config.toml
d_model = 576
activation = "gelu"
attn_scale = 0.125
bias = "none"
tie_embeddings = true
init = "normal"
lr = 0.00422
beta1 = 0.95
warmup_steps = 200
batch_tokens = 262144
seq_len = 1024
train_tokens = 500800000
steps = 1911
Each number is 50 + 10 x the weight over its row's rms, rounded and kept within 0 to 99. Layers, rows and columns count from 0. The size before them is the row's rms in percent of the matrix's.

# up: layer 6 MLP up, 2304x576, rms 0.0701, rows 194-240, columns 72-143
# down: layer 6 MLP down (transposed), 2304x576, rms 0.0662, rows 194-240, columns 72-143
up194 099:33 54 49 60 58 25 56 34 59 63 48 69 38 38 24 48 52 76 44 49 62 53 46 52 41 54 58 43 54 49 42 47 38 60 62 67 49 52 69 39 43 45 42 57 48 56 62 39 49 24 57 58 51 47 44 64 28 52 52 41 64 53 53 42 59 43 36 75 46 53 46 46
down194 101:61 49 44 49 66 57 27 65 43 55 50 43 55 57 51 66 47 37 49 48 60 46 78 51 54 36 41 72 52 60 64 42 54 52 62 41 50 46 47 44 51 44 38 29 52 43 49 44 54 41 61 54 42 55 62 61 32 48 40 56 57 51 47 64 75 48 56 47 62 50 47 54
up195 088:59 36 59 48 59 57 46 36 51 53 59 22 64 41 44 51 46 55 37 39 46 60 37 61 55 62 51 50 48 50 51 59 51 36 37 38 75 39 64 50 54 44 61 30 47 54 52 50 57 71 61 44 45 58 57 55 61 56 42 47 38 39 43 54 56 42 59 59 50 52 43 52
down195 092:52 54 26 45 54 52 49 46 48 45 43 60 53 31 33 40 57 60 48 47 70 46 49 47 39 54 51 35 57 45 39 37 48 51 41 55 55 60 39 50 54 35 43 55 57 30 49 52 52 51 39 59 58 27 48 30 45 46 41 38 53 57 51 58 38 55 49 47 48 58 46 51
up196 104:53 48 42 49 52 43 54 40 68 60 43 32 43 66 55 47 50 43 63 47 36 46 55 67 39 49 46 38 72 41 47 38 33 57 60 38 56 44 51 48 41 53 42 57 52 44 59 61 34 57 55 36 60 50 56 48 45 42 42 42 52 56 61 42 53 44 63 34 56 51 41 46
down196 107:45 58 49 51 59 47 38 49 31 26 50 56 59 37 49 53 46 52 43 45 57 36 38 44 43 44 50 50 43 51 50 35 54 60 47 56 65 44 44 56 41 53 49 21 53 63 53 57 39 58 46 53 44 66 50 61 33 40 50 50 52 34 52 60 40 61 62 47 48 55 51 61
up197 095:62 49 48 52 65 44 59 52 35 46 50 65 58 51 59 55 60 44 61 42 45 57 52 55 65 44 39 36 39 49 59 36 47 41 43 36 51 58 57 60 39 45 43 53 31 37 42 45 50 68 53 63 62 43 68 61 48 45 43 46 47 46 51 65 48 68 32 48 50 38 48 50
down197 102:49 58 43 52 51 58 38 37 58 48 52 51 60 46 62 49 39 68 57 59 43 75 48 49 52 48 60 51 54 57 70 51 59 55 44 40 60 64 60 54 41 52 35 41 64 57 55 76 56 61 51 47 39 44 47 50 30 56 56 42 42 75 75 41 58 57 58 41 48 52 58 54
up198 098:46 48 46 56 43 40 67 45 54 43 59 62 47 47 49 56 55 31 53 43 53 44 60 29 53 36 34 43 59 43 61 30 29 46 50 61 45 55 50 48 44 44 29 73 56 49 30 81 50 33 53 37 46 58 45 44 49 60 42 56 40 68 35 51 34 63 36 38 40 57 30 57
down198 104:67 44 60 52 54 70 55 59 40 53 44 40 52 52 63 45 57 41 49 50 39 45 58 69 48 47 62 58 44 69 49 57 56 41 58 48 47 41 58 51 47 58 73 52 54 73 54 46 50 68 64 55 55 44 61 63 61 37 53 47 43 46 44 34 45 43 40 36 46 48 42 39
up199 094:40 45 60 44 45 51 47 57 54 47 47 44 57 55 55 59 51 47 66 62 40 48 67 65 61 73 48 51 35 56 54 43 30 63 60 40 56 57 47 59 53 34 54 52 49 53 56 47 49 57 46 51 49 58 54 52 57 45 64 54 57 52 52 49 44 55 40 62 62 62 42 53
down199 100:53 43 51 60 72 58 40 41 54 39 55 62 47 63 34 48 45 46 47 50 33 39 50 60 49 45 37 47 69 54 55 37 49 33 18 53 50 53 43 43 50 44 57 28 36 54 47 49 53 57 44 57 59 54 40 56 37 45 73 47 46 32 41 58 34 42 51 60 47 63 40 76
up200 089:38 62 50 57 37 32 39 55 43 40 41 40 51 46 43 45 45 58 49 45 50 45 58 57 53 54 46 72 41 28 61 53 62 44 56 71 44 42 62 41 45 68 54 49 60 30 54 42 64 52 77 43 60 45 52 37 60 59 59 24 45 53 58 56 64 40 46 48 64 50 44 56
down200 102:56 39 42 57 49 63 56 52 66 44 74 52 67 57 47 52 62 47 52 44 52 47 45 43 49 41 70 70 56 43 49 54 50 38 51 55 47 44 38 55 44 59 49 59 35 49 55 53 49 49 52 46 42 58 32 43 46 38 31 56 43 54 33 48 49 42 66 53 43 52 41 48
up201 096:52 35 46 48 30 44 68 38 52 47 38 56 60 47 50 44 42 53 37 47 53 42 54 46 40 47 73 40 51 61 53 52 44 53 82 48 37 57 40 52 42 57 44 64 52 37 41 65 55 45 56 46 32 45 49 55 44 50 57 38 37 51 31 50 41 39 46 47 62 54 41 51
down201 098:52 37 50 65 24 56 29 56 56 52 57 53 26 52 54 53 51 43 47 59 46 69 38 49 55 61 43 45 61 57 56 47 53 42 52 54 52 43 49 49 40 42 52 38 32 63 30 49 37 54 40 68 67 52 52 48 60 59 48 45 45 59 60 45 47 52 54 61 50 53 52 56
up202 094:69 45 61 55 45 49 56 38 44 64 64 49 45 65 52 41 54 39 45 54 65 57 26 48 48 47 70 58 50 64 75 52 51 38 72 53 47 50 51 33 65 62 52 56 59 57 65 54 55 53 43 72 53 54 46 56 54 59 54 58 51 38 57 55 54 57 45 46 43 48 46 60
down202 094:40 54 37 44 44 45 50 55 51 59 68 72 56 39 51 54 61 58 46 46 29 71 49 47 42 58 46 34 52 62 65 28 56 70 47 57 70 42 34 62 41 50 45 57 44 38 51 56 47 58 56 57 41 49 49 58 38 48 58 54 24 44 44 41 48 50 52 47 73 48 66 52
up203 094:50 58 44 46 56 42 43 49 69 51 52 35 62 38 43 68 45 49 40 38 58 36 54 44 54 64 44 44 50 42 57 49 62 35 37 58 54 53 50 39 30 64 58 56 58 45 74 65 36 51 65 47 41 53 58 33 60 50 30 29 39 37 36 39 48 57 56 56 65 53 49 41
down203 098:41 60 44 61 44 65 62 48 33 44 54 53 73 57 50 22 41 52 71 56 39 64 46 38 51 29 50 64 64 57 46 53 50 45 54 29 51 50 55 39 64 42 52 42 59 53 60 48 34 42 52 60 48 42 37 52 58 44 61 52 54 53 46 45 55 55 40 47 43 63 47 38
up204 110:57 58 38 68 31 61 42 33 52 35 52 50 50 57 56 43 42 65 54 43 54 64 58 65 47 35 55 55 52 62 46 52 47 43 47 49 53 47 41 43 45 36 34 57 50 55 40 54 54 48 61 66 57 49 67 42 41 48 48 33 51 45 42 42 64 55 65 70 43 56 50 60
down204 088:40 47 53 31 51 71 54 54 50 57 43 55 43 32 55 50 64 71 45 59 44 45 48 55 31 49 57 59 29 56 45 51 48 57 45 48 54 51 47 54 42 58 60 37 60 52 54 63 50 50 51 65 41 52 46 51 48 67 56 53 47 51 36 45 47 43 64 43 41 66 52 68
up205 098:50 48 48 52 39 51 56 36 61 63 39 40 44 38 63 62 34 52 71 58 58 45 60 60 44 28 48 40 60 58 45 60 49 42 43 50 42 68 58 51 40 55 47 63 47 72 51 58 38 34 33 51 29 40 46 63 50 33 29 47 67 35 54 48 48 54 53 58 30 60 49 36
down205 104:34 58 45 41 50 60 54 53 49 40 39 37 66 57 54 53 53 62 58 41 56 65 54 35 48 51 56 46 47 28 67 42 55 61 56 61 60 57 53 64 54 49 49 49 37 57 53 37 56 63 73 80 41 56 52 64 58 43 49 63 51 45 41 54 56 48 50 50 32 48 50 53
up206 092:49 54 40 45 57 64 71 51 58 46 64 46 51 50 45 33 41 47 65 52 57 50 43 45 57 45 54 53 45 56 57 48 49 54 37 40 45 46 50 52 53 43 39 63 47 39 46 49 51 54 52 39 45 54 59 56 48 50 45 45 40 32 39 44 49 61 31 57 38 42 66 54
down206 093:48 60 51 64 60 56 67 33 33 40 37 60 64 49 51 63 53 49 52 59 52 46 38 40 46 44 48 49 45 63 32 51 40 54 40 52 40 52 50 62 23 57 60 54 57 51 44 35 48 35 51 39 22 35 46 57 53 44 49 51 45 63 71 51 60 49 40 48 41 48 56 48
up207 091:49 64 30 51 47 54 43 49 52 71 75 51 62 49 49 49 48 30 25 55 46 44 51 39 48 82 58 42 35 46 65 54 43 52 33 33 74 38 56 35 60 28 53 53 35 41 54 38 50 47 54 29 46 52 60 53 41 66 36 61 45 55 36 39 50 60 54 43 46 49 54 46
down207 090:49 57 61 51 45 46 45 62 52 71 49 50 43 61 39 49 73 50 45 43 50 77 65 60 47 35 51 50 53 58 34 46 51 44 44 45 40 36 61 51 45 53 36 41 56 51 63 51 50 51 31 52 51 65 53 35 56 45 47 31 58 49 54 48 53 57 57 46 72 42 54 54
up208 102:56 55 53 35 68 64 32 65 47 48 44 58 61 49 59 39 19 50 43 43 62 38 36 56 57 55 54 45 46 39 53 60 38 50 48 32 45 48 43 40 39 67 33 53 69 66 42 61 50 57 59 46 57 56 46 38 60 46 62 34 48 56 39 77 48 54 54 52 56 58 56 52
down208 099:52 57 52 60 47 45 49 49 34 45 55 49 43 56 65 64 43 33 46 60 62 45 53 50 59 49 44 64 53 30 42 57 56 25 61 57 32 48 47 70 56 69 67 68 47 49 53 62 47 45 44 48 35 55 61 36 48 73 62 30 54 46 66 63 64 47 49 53 60 58 46 42
up209 091:58 34 55 70 50 73 49 70 49 45 31 49 37 46 48 45 63 55 47 57 58 57 43 47 52 46 57 57 64 47 59 62 38 51 56 43 60 57 51 57 69 41 55 54 44 49 61 53 38 57 50 50 58 46 36 44 57 59 35 48 47 37 46 52 66 41 47 40 60 49 72 56
down209 093:53 55 48 47 41 17 54 46 65 38 42 43 67 59 38 57 39 49 62 55 66 46 32 53 47 46 43 62 57 43 53 46 49 50 60 43 47 47 43 56 55 49 58 59 67 47 45 51 42 66 59 38 54 57 55 46 64 52 64 61 66 59 48 36 52 62 56 70 41 49 52 42
up210 098:52 56 57 58 63 66 69 45 55 53 59 41 56 34 46 47 60 22 50 53 62 45 64 47 63 39 55 60 57 52 50 65 63 44 52 38 42 47 45 64 43 60 66 62 66 50 71 71 23 42 57 48 52 58 52 40 47 49 52 35 50 64 42 52 64 67 52 49 50 63 48 60
down210 098:39 45 58 41 45 41 43 58 43 57 62 53 47 48 48 39 48 60 26 43 32 39 51 59 66 53 71 50 39 50 46 47 38 46 49 42 34 48 48 48 61 53 48 45 53 64 39 53 58 38 48 54 57 40 62 62 53 66 64 47 61 54 34 45 39 57 49 47 53 60 47 48
up211 104:46 51 47 54 57 55 46 40 52 58 44 52 51 57 49 58 29 39 56 37 65 60 51 48 45 43 41 41 54 36 54 48 64 59 57 45 34 46 47 38 51 49 56 42 26 50 55 49 45 38 50 63 43 55 53 41 47 55 55 69 52 44 51 44 42 62 39 49 45 34 34 45
down211 100:49 47 47 66 53 41 58 60 45 65 55 60 56 50 51 58 37 64 38 59 35 43 50 61 45 46 57 60 37 51 49 60 54 42 37 48 47 53 40 51 70 49 59 39 73 54 48 64 63 72 63 63 51 33 56 59 52 63 51 50 76 45 49 59 42 43 49 32 56 52 58 61
up212 099:50 43 43 40 39 59 42 53 54 53 62 62 63 61 50 44 40 42 38 37 40 58 46 36 50 59 47 53 42 61 53 37 47 61 53 55 46 49 54 38 63 46 38 67 53 60 61 32 41 38 63 54 57 47 72 60 48 47 60 34 55 57 44 49 47 50 48 57 37 40 56 47
down212 096:38 51 48 59 43 56 68 52 53 46 49 47 46 58 41 46 49 46 68 56 43 39 68 58 49 54 66 54 47 36 66 56 51 54 66 46 56 49 53 50 50 50 66 49 38 46 43 43 40 56 63 64 37 65 48 62 49 52 70 54 41 36 45 69 49 42 34 44 55 60 40 52
up213 088:65 33 57 57 18 23 35 49 44 30 56 41 49 57 38 38 41 56 40 48 64 47 41 50 44 36 46 42 46 54 36 69 69 48 63 57 45 49 52 48 43 61 57 64 60 47 51 52 45 61 44 41 39 47 36 36 51 43 39 55 53 49 54 49 47 42 60 56 40 53 48 44
down213 090:55 53 62 44 73 56 58 49 51 50 46 67 59 62 52 48 46 48 53 55 76 58 50 48 41 50 64 27 55 45 56 67 40 46 49 36 44 48 54 50 41 56 56 61 37 45 59 43 63 54 65 39 67 29 44 54 52 51 82 60 52 52 22 66 64 53 58 55 66 42 45 48
up214 099:66 42 44 38 49 47 42 49 63 46 69 55 43 53 35 60 45 39 52 72 67 45 56 52 55 58 47 45 58 39 56 56 72 59 54 45 58 44 45 44 66 40 49 32 63 52 35 53 44 38 50 43 64 46 55 52 57 45 44 52 46 45 55 49 45 48 41 47 47 43 48 49
down214 098:38 44 48 57 64 39 65 49 52 56 46 47 46 55 55 48 47 62 39 46 46 59 21 52 55 49 42 46 52 52 42 60 42 49 42 48 48 40 62 58 60 63 70 55 55 43 59 53 77 47 41 42 45 36 42 54 39 56 56 59 54 53 52 36 57 62 38 58 59 49 59 56
up215 094:58 45 51 48 58 58 59 60 62 54 43 41 46 56 47 57 48 42 40 61 75 46 47 54 52 56 76 56 59 40 44 52 63 47 60 48 31 40 43 63 52 49 55 53 51 42 61 45 62 58 65 45 40 42 40 36 65 33 51 54 58 54 56 50 55 46 49 45 44 71 44 47
down215 096:46 45 59 52 57 38 53 57 47 59 46 49 46 55 41 56 58 61 49 31 42 43 44 30 53 63 45 51 58 63 65 32 61 59 58 58 53 67 55 53 44 48 50 50 56 49 55 57 58 52 50 57 49 55 41 63 48 40 42 47 51 70 43 56 60 51 67 59 48 28 42 56
up216 099:53 41 48 53 44 48 55 48 59 33 51 51 54 60 47 48 33 49 60 45 53 64 59 57 47 42 53 46 55 59 40 51 56 41 60 56 53 66 56 49 45 65 30 72 42 47 47 50 51 50 37 50 51 57 63 48 62 43 56 49 41 56 50 52 51 54 53 60 48 46 40 43
down216 095:60 56 47 43 50 45 41 67 21 56 56 51 25 47 52 58 37 52 41 61 57 47 41 54 41 38 34 53 49 44 45 45 38 46 41 54 51 34 39 50 56 51 62 59 67 55 56 49 64 37 61 51 61 49 30 71 36 36 47 66 57 45 46 54 48 43 50 44 49 54 55 59
up217 127:60 62 46 44 55 58 57 59 55 61 44 73 51 35 70 40 49 49 38 39 46 52 63 52 56 50 40 41 56 59 50 64 48 69 48 50 52 57 65 41 51 39 24 49 52 32 63 45 60 39 43 54 42 48 56 41 52 51 61 33 53 51 51 55 29 56 35 41 48 60 55 55
down217 106:60 37 56 45 47 57 62 47 51 43 63 50 54 47 47 48 45 46 59 59 32 51 48 41 53 48 41 77 40 62 30 49 42 38 32 45 40 42 50 65 56 32 53 47 47 52 29 54 62 77 58 48 65 61 37 68 55 56 54 38 52 31 44 50 58 51 33 69 41 50 75 68
up218 106:64 37 55 69 39 74 56 57 44 55 40 56 47 49 48 42 28 41 47 41 54 60 42 59 52 63 41 39 46 50 56 15 49 51 48 28 37 54 51 35 55 46 52 64 47 53 48 52 57 53 58 76 53 54 52 53 36 55 59 38 46 42 64 46 54 49 48 39 34 50 59 37
down218 105:69 48 44 60 45 63 59 53 52 72 45 42 63 50 51 55 50 38 67 49 50 54 66 41 56 62 43 41 39 31 61 41 66 44 60 50 49 44 41 31 45 60 44 49 70 38 40 44 79 57 52 66 72 42 49 55 49 64 69 61 63 50 63 42 60 57 52 25 41 53 55 28
up219 101:35 55 54 77 44 49 45 55 63 51 66 47 38 44 53 43 57 45 50 42 37 50 37 64 52 74 55 61 53 37 45 48 57 66 47 56 49 51 47 69 45 61 51 38 37 57 56 60 40 39 47 41 53 60 55 48 53 53 54 41 54 43 57 46 28 56 41 69 53 36 45 42
down219 098:69 53 51 51 62 62 57 47 51 54 49 45 72 49 58 64 54 44 51 55 53 47 51 53 55 59 44 39 51 53 68 42 49 44 64 48 50 36 56 60 58 34 32 35 62 48 56 42 40 68 34 51 56 60 48 49 46 54 41 59 59 57 56 64 46 64 65 56 51 47 56 75
up220 098:56 54 54 47 54 51 45 48 47 40 47 47 52 64 45 38 48 42 50 39 41 61 46 66 40 40 45 76 48 54 45 49 45 41 71 54 57 76 63 54 57 47 34 61 62 50 51 35 41 47 60 70 61 74 55 62 47 68 76 64 36 44 51 52 49 39 43 41 48 55 38 63
down220 103:53 33 61 24 54 48 35 30 32 61 54 57 63 52 39 58 49 48 41 51 48 52 59 48 46 71 38 27 46 46 58 58 43 66 52 63 41 52 48 59 58 45 43 53 66 52 60 56 57 34 49 53 45 57 38 52 67 43 39 52 60 42 45 60 23 43 28 52 50 54 48 37
up221 105:44 48 41 55 46 61 36 50 54 61 49 58 38 66 43 57 41 52 41 54 31 58 52 37 43 59 62 46 42 56 30 49 44 55 45 58 41 53 46 61 43 56 54 59 50 28 53 52 60 37 50 50 42 31 52 45 58 45 53 53 49 43 63 43 66 35 67 49 59 49 36 52
down221 092:37 54 44 51 36 53 67 41 64 64 35 43 35 52 52 48 43 42 55 53 38 62 47 54 60 53 52 63 59 63 53 63 36 52 55 53 28 64 51 52 60 46 28 48 49 54 30 58 50 69 48 37 55 67 44 54 56 55 55 48 52 32 50 63 47 58 31 36 58 40 48 46
up222 103:42 60 62 49 45 42 60 49 38 51 50 52 47 34 65 49 59 50 37 54 40 49 50 55 48 38 36 49 43 39 59 38 56 51 57 39 53 56 40 45 41 51 52 38 52 49 54 50 61 52 56 45 43 46 37 49 40 48 50 39 70 26 55 37 42 47 35 52 40 56 52 40
down222 100:33 45 42 54 54 41 61 49 37 65 48 45 45 47 59 58 50 47 58 50 55 52 38 34 54 31 43 43 42 54 52 37 34 58 47 64 29 62 55 59 57 72 59 42 49 52 37 16 46 64 12 48 57 42 57 54 61 52 47 50 38 40 50 46 40 49 30 46 46 53 60 47
up223 098:36 60 40 55 56 41 39 51 46 46 71 48 39 54 58 55 56 67 50 61 45 49 59 53 46 50 43 28 55 33 51 37 46 65 60 56 60 39 50 62 70 62 38 64 51 28 49 67 40 63 62 54 47 65 56 54 50 48 39 67 46 45 58 55 48 39 55 58 58 48 57 53
down223 102:30 44 56 58 42 49 69 35 36 59 62 35 20 47 40 40 50 59 44 57 49 33 39 38 58 53 59 55 41 56 62 43 55 49 50 37 55 46 42 56 54 69 64 51 48 71 50 43 52 58 51 47 38 44 46 47 65 52 61 49 40 45 57 61 48 51 63 47 56 39 48 64
up224 096:37 42 55 35 45 47 59 42 43 30 45 42 40 54 63 47 54 40 73 46 48 63 49 50 43 61 54 48 54 40 56 63 76 67 49 49 34 63 42 39 54 61 39 37 55 55 62 40 65 58 54 68 39 55 49 40 61 53 50 47 67 45 50 57 49 66 44 58 57 58 42 61
down224 096:41 63 46 55 47 45 55 42 53 38 56 67 53 60 44 54 40 57 52 62 43 26 46 44 58 59 40 44 36 47 46 55 39 56 62 57 53 43 49 47 42 42 45 40 72 53 70 44 55 43 54 41 43 62 61 47 45 42 54 54 63 58 40 42 43 36 55 74 55 52 47 43
up225 099:53 56 21 52 45 34 61 44 53 42 47 64 66 40 36 42 41 63 75 57 48 42 41 35 47 42 49 51 44 56 51 41 53 33 39 44 30 50 20 46 50 47 42 42 48 44 29 50 43 55 68 50 42 39 67 45 46 45 68 59 56 54 59 51 49 56 35 43 59 46 55 42
down225 103:52 43 46 58 51 53 41 67 64 50 79 53 58 50 38 47 57 40 40 49 36 62 50 64 67 43 61 49 57 57 62 37 61 64 47 57 45 32 41 64 52 47 57 64 56 43 60 46 45 51 61 55 41 66 48 25 60 48 68 40 34 63 47 49 43 50 48 58 39 51 37 48
up226 096:40 42 42 43 32 47 49 57 59 57 56 54 56 56 59 48 56 36 36 41 57 56 45 58 63 52 54 41 56 43 44 62 35 27 47 46 52 44 34 51 45 56 64 50 61 59 46 67 51 44 41 40 43 50 35 33 49 37 51 43 37 47 33 56 60 52 52 55 42 36 48 32
down226 096:54 30 58 50 51 47 67 66 45 48 51 42 63 54 52 60 43 41 62 46 52 61 61 47 42 52 34 58 57 49 57 44 43 54 52 57 52 38 33 30 42 60 46 37 39 47 71 49 54 56 44 43 51 43 57 54 55 55 48 47 32 50 62 40 67 44 48 46 54 54 48 56
up227 119:57 57 57 56 51 55 57 55 62 50 56 55 46 56 46 29 43 62 60 49 40 38 53 53 31 63 46 65 46 51 39 71 33 53 38 52 60 57 40 44 65 45 46 63 49 46 45 76 35 49 64 52 59 49 62 59 65 42 68 52 44 53 51 52 41 47 46 73 39 38 54 56
down227 112:53 38 57 40 43 50 41 46 54 39 55 55 60 71 37 57 33 43 61 71 57 30 56 55 59 50 44 52 69 58 68 49 45 59 55 58 53 42 40 56 67 69 56 34 68 66 50 60 52 52 58 64 39 57 65 72 44 56 42 28 63 33 40 45 57 38 37 40 85 49 55 45
up228 097:59 37 51 31 55 62 52 48 33 55 45 49 53 55 37 69 52 58 47 60 44 52 67 54 58 49 61 53 42 30 37 46 53 42 48 55 54 46 26 54 53 47 52 53 49 65 41 60 61 61 54 49 50 39 47 50 62 53 45 37 38 45 62 53 41 52 60 55 50 60 36 58
down228 097:40 53 47 40 43 43 59 36 34 58 42 60 51 45 39 32 61 47 30 54 48 55 45 48 50 45 55 44 48 57 57 53 54 47 37 51 56 50 52 45 61 71 54 26 49 48 48 51 63 37 53 70 66 44 45 71 45 55 41 56 50 48 47 67 44 62 48 43 47 55 53 55
up229 099:56 45 45 36 46 57 62 36 45 46 53 46 43 66 42 28 50 46 51 42 49 51 46 53 45 43 52 59 66 60 58 34 60 62 44 54 31 60 54 68 47 67 51 42 55 61 42 67 54 44 52 39 49 52 63 45 55 63 42 41 70 45 37 45 47 49 67 36 58 44 40 56
down229 110:47 38 36 28 67 46 55 29 18 28 28 54 36 58 51 58 58 49 28 42 55 50 49 37 52 39 65 57 47 48 41 44 50 31 48 62 48 59 58 49 56 60 51 58 37 37 62 54 47 55 51 40 43 45 42 48 43 49 62 62 45 40 50 63 32 60 66 60 50 56 48 68
up230 093:45 37 34 60 45 55 63 23 72 50 32 57 52 45 54 40 36 34 40 49 55 47 46 50 57 36 40 44 35 56 48 51 42 39 45 52 49 48 41 53 81 59 54 34 35 37 49 41 53 51 45 57 41 37 55 27 44 63 61 44 55 49 32 56 47 51 32 49 59 48 46 43
down230 098:54 52 70 40 42 58 44 65 53 52 59 60 46 50 56 53 43 47 46 51 57 61 31 44 45 54 55 54 55 55 55 50 46 50 55 44 42 46 61 61 56 60 50 42 63 52 48 41 39 70 45 71 50 41 42 38 48 43 71 61 57 40 72 48 31 52 54 42 51 41 45 44
up231 112:51 34 51 44 56 78 49 57 48 51 53 49 52 56 44 49 42 45 55 40 50 49 53 37 53 45 53 63 46 64 38 46 52 53 64 63 42 43 56 43 48 57 37 72 54 50 69 30 39 54 55 53 61 47 59 54 45 53 67 36 50 42 69 30 33 59 51 49 58 44 69 59
down231 112:48 55 32 51 50 58 36 58 52 51 48 52 46 51 66 47 45 69 43 49 65 59 45 45 44 45 43 40 59 49 31 55 52 55 45 63 63 48 30 53 60 46 56 36 50 61 47 50 50 44 41 62 50 26 37 41 50 64 50 52 69 56 48 45 32 42 47 55 59 59 50 67
up232 106:18 54 46 63 53 40 58 31 62 44 48 34 39 51 36 59 45 48 39 36 49 46 47 52 63 54 26 67 61 36 52 53 50 46 47 50 46 52 52 56 49 54 55 53 58 40 60 59 58 48 39 56 33 62 51 59 41 50 62 30 44 50 64 48 64 62 55 35 46 63 39 59
down232 108:26 64 57 52 39 51 47 35 40 51 58 75 57 37 65 64 67 50 44 45 45 46 69 35 64 32 42 72 48 43 60 59 66 36 59 52 67 57 66 60 63 52 43 55 55 59 52 51 54 57 47 56 51 41 54 59 53 66 38 50 44 73 55 38 45 55 71 63 44 44 51 57
up233 100:47 64 47 58 65 47 45 52 59 45 59 58 49 44 27 39 48 48 42 52 63 53 59 57 54 34 32 73 58 51 58 42 48 73 59 50 56 39 40 27 54 52 48 54 63 63 53 61 49 41 59 43 59 68 69 47 41 56 64 44 47 58 39 23 43 67 53 58 40 55 43 55
down233 101:47 67 53 63 62 49 43 60 36 39 51 49 53 46 46 40 52 40 45 55 66 55 44 48 56 52 48 36 56 54 57 75 38 59 51 54 55 47 62 56 35 53 34 57 48 38 26 45 53 48 60 44 26 52 58 43 46 47 51 56 50 46 46 48 48 48 49 50 45 62 45 64
up234 098:55 50 37 47 45 34 55 53 58 41 70 50 63 51 54 64 50 60 59 63 56 44 66 63 65 61 64 50 56 48 45 58 49 77 38 40 51 69 54 47 39 41 46 45 61 57 50 52 41 30 56 57 56 55 66 40 73 44 39 48 56 59 64 44 60 56 35 55 58 53 28 59
down234 104:45 48 53 50 38 51 57 61 51 51 47 43 73 42 56 47 44 57 44 46 46 63 57 44 52 56 31 59 37 55 56 30 41 43 57 36 54 52 35 47 53 52 43 56 29 28 45 46 73 65 39 54 47 54 53 54 53 49 42 57 58 43 50 44 48 48 70 60 48 53 68 61
up235 091:63 60 40 45 56 29 38 52 52 55 67 46 57 71 61 59 53 51 45 63 46 56 75 53 46 65 49 50 59 59 45 67 47 60 29 56 33 52 46 38 44 53 53 56 45 44 52 50 49 37 43 55 62 39 41 46 62 62 34 62 49 42 59 56 54 63 53 62 49 48 24 50
down235 097:58 34 46 49 35 36 54 51 41 41 70 48 46 35 54 41 46 58 52 46 42 44 48 44 44 55 45 31 57 51 58 30 58 34 45 39 50 53 48 36 57 65 36 45 70 49 60 41 72 48 50 64 51 58 74 42 52 50 49 51 57 59 45 51 59 59 45 51 52 48 43 79
up236 096:42 43 61 42 54 50 54 70 54 35 56 35 68 48 51 47 57 47 53 54 46 57 56 49 51 61 54 55 41 68 62 51 49 55 41 44 40 64 35 51 47 61 36 53 37 37 44 76 60 58 55 54 42 47 57 50 40 55 47 45 53 48 40 54 45 32 59 56 49 66 49 34
down236 101:37 60 55 65 36 38 59 46 55 48 43 52 51 54 52 56 57 34 50 49 49 52 47 62 40 49 45 54 34 47 41 59 53 55 48 48 52 49 49 46 48 40 52 55 54 45 55 54 49 56 42 54 61 68 55 43 35 54 45 38 50 35 42 63 65 65 54 36 38 39 61 56
up237 107:58 59 33 56 68 38 50 36 43 57 65 46 58 50 55 48 45 71 43 57 41 36 54 64 60 49 65 43 50 44 30 49 50 45 64 66 37 46 43 44 66 39 34 46 62 48 26 48 40 58 50 45 41 56 37 37 57 50 50 53 33 70 40 39 52 38 50 56 60 46 54 55
down237 114:49 62 61 53 60 72 52 59 50 42 54 45 42 81 48 47 56 51 51 68 51 55 37 61 53 67 62 56 60 43 43 47 61 56 54 64 44 51 59 43 65 44 51 57 39 53 45 37 26 74 53 56 31 60 37 40 53 55 45 56 59 41 67 51 63 57 45 50 38 36 68 47
up238 094:48 42 59 54 52 40 44 62 45 52 44 47 53 36 60 47 45 63 51 49 48 49 58 46 63 60 44 45 40 39 40 45 45 26 51 43 29 55 64 49 43 34 57 45 50 43 48 46 48 60 54 42 62 53 52 46 46 59 55 65 48 77 33 41 56 63 52 44 46 51 58 34
down238 099:29 41 41 59 55 48 40 49 38 47 34 59 45 48 41 62 40 40 53 46 54 61 55 57 40 64 43 44 49 59 39 38 46 44 54 37 41 60 62 47 43 44 66 47 43 53 49 52 62 61 74 44 36 56 51 50 63 51 40 58 47 51 49 63 52 42 57 52 59 51 26 45
up239 102:32 55 39 46 49 55 39 52 47 54 37 52 51 55 46 45 53 36 38 54 48 50 57 44 42 69 46 60 67 48 34 70 42 54 64 66 45 68 45 47 56 35 74 37 45 48 30 43 37 43 40 59 38 46 35 52 39 50 44 60 35 41 45 39 68 41 47 61 57 44 47 57
down239 106:51 39 43 63 56 63 59 41 47 69 62 55 48 42 45 51 26 40 55 60 39 44 63 42 39 54 37 57 44 41 52 43 54 36 62 45 51 60 53 30 67 68 54 56 57 49 43 44 54 46 49 47 44 46 56 72 30 47 43 57 48 34 56 35 51 56 43 41 38 40 57 53
up240 094:57 64 45 51 62 38 63 48 46 44 53 53 53 58 54 78 58 50 63 41 51 47 40 35 50 67 43 64 66 57 74 67 51 51 42 62 63 47 41 37 58 63 55 50 43 26 61 19 39 45 69 47 66 35 40 56 56 67 64 63 43 47 36 59 40 47 52 53 39 53 51 32
down240 100:52 44 63 32 74 40 44 47 44 58 46 41 56 38 55 38 47 48 41 63 64 52 48 50 43 32 55 42 65 61 58 36 47 37 50 60 44 45 51 67 43 56 47 41 56 54 63 59 53 52 64 37 38 55 52 42 46 48 67 56 54 64 46 49 46 50 48 61 49 34 44 58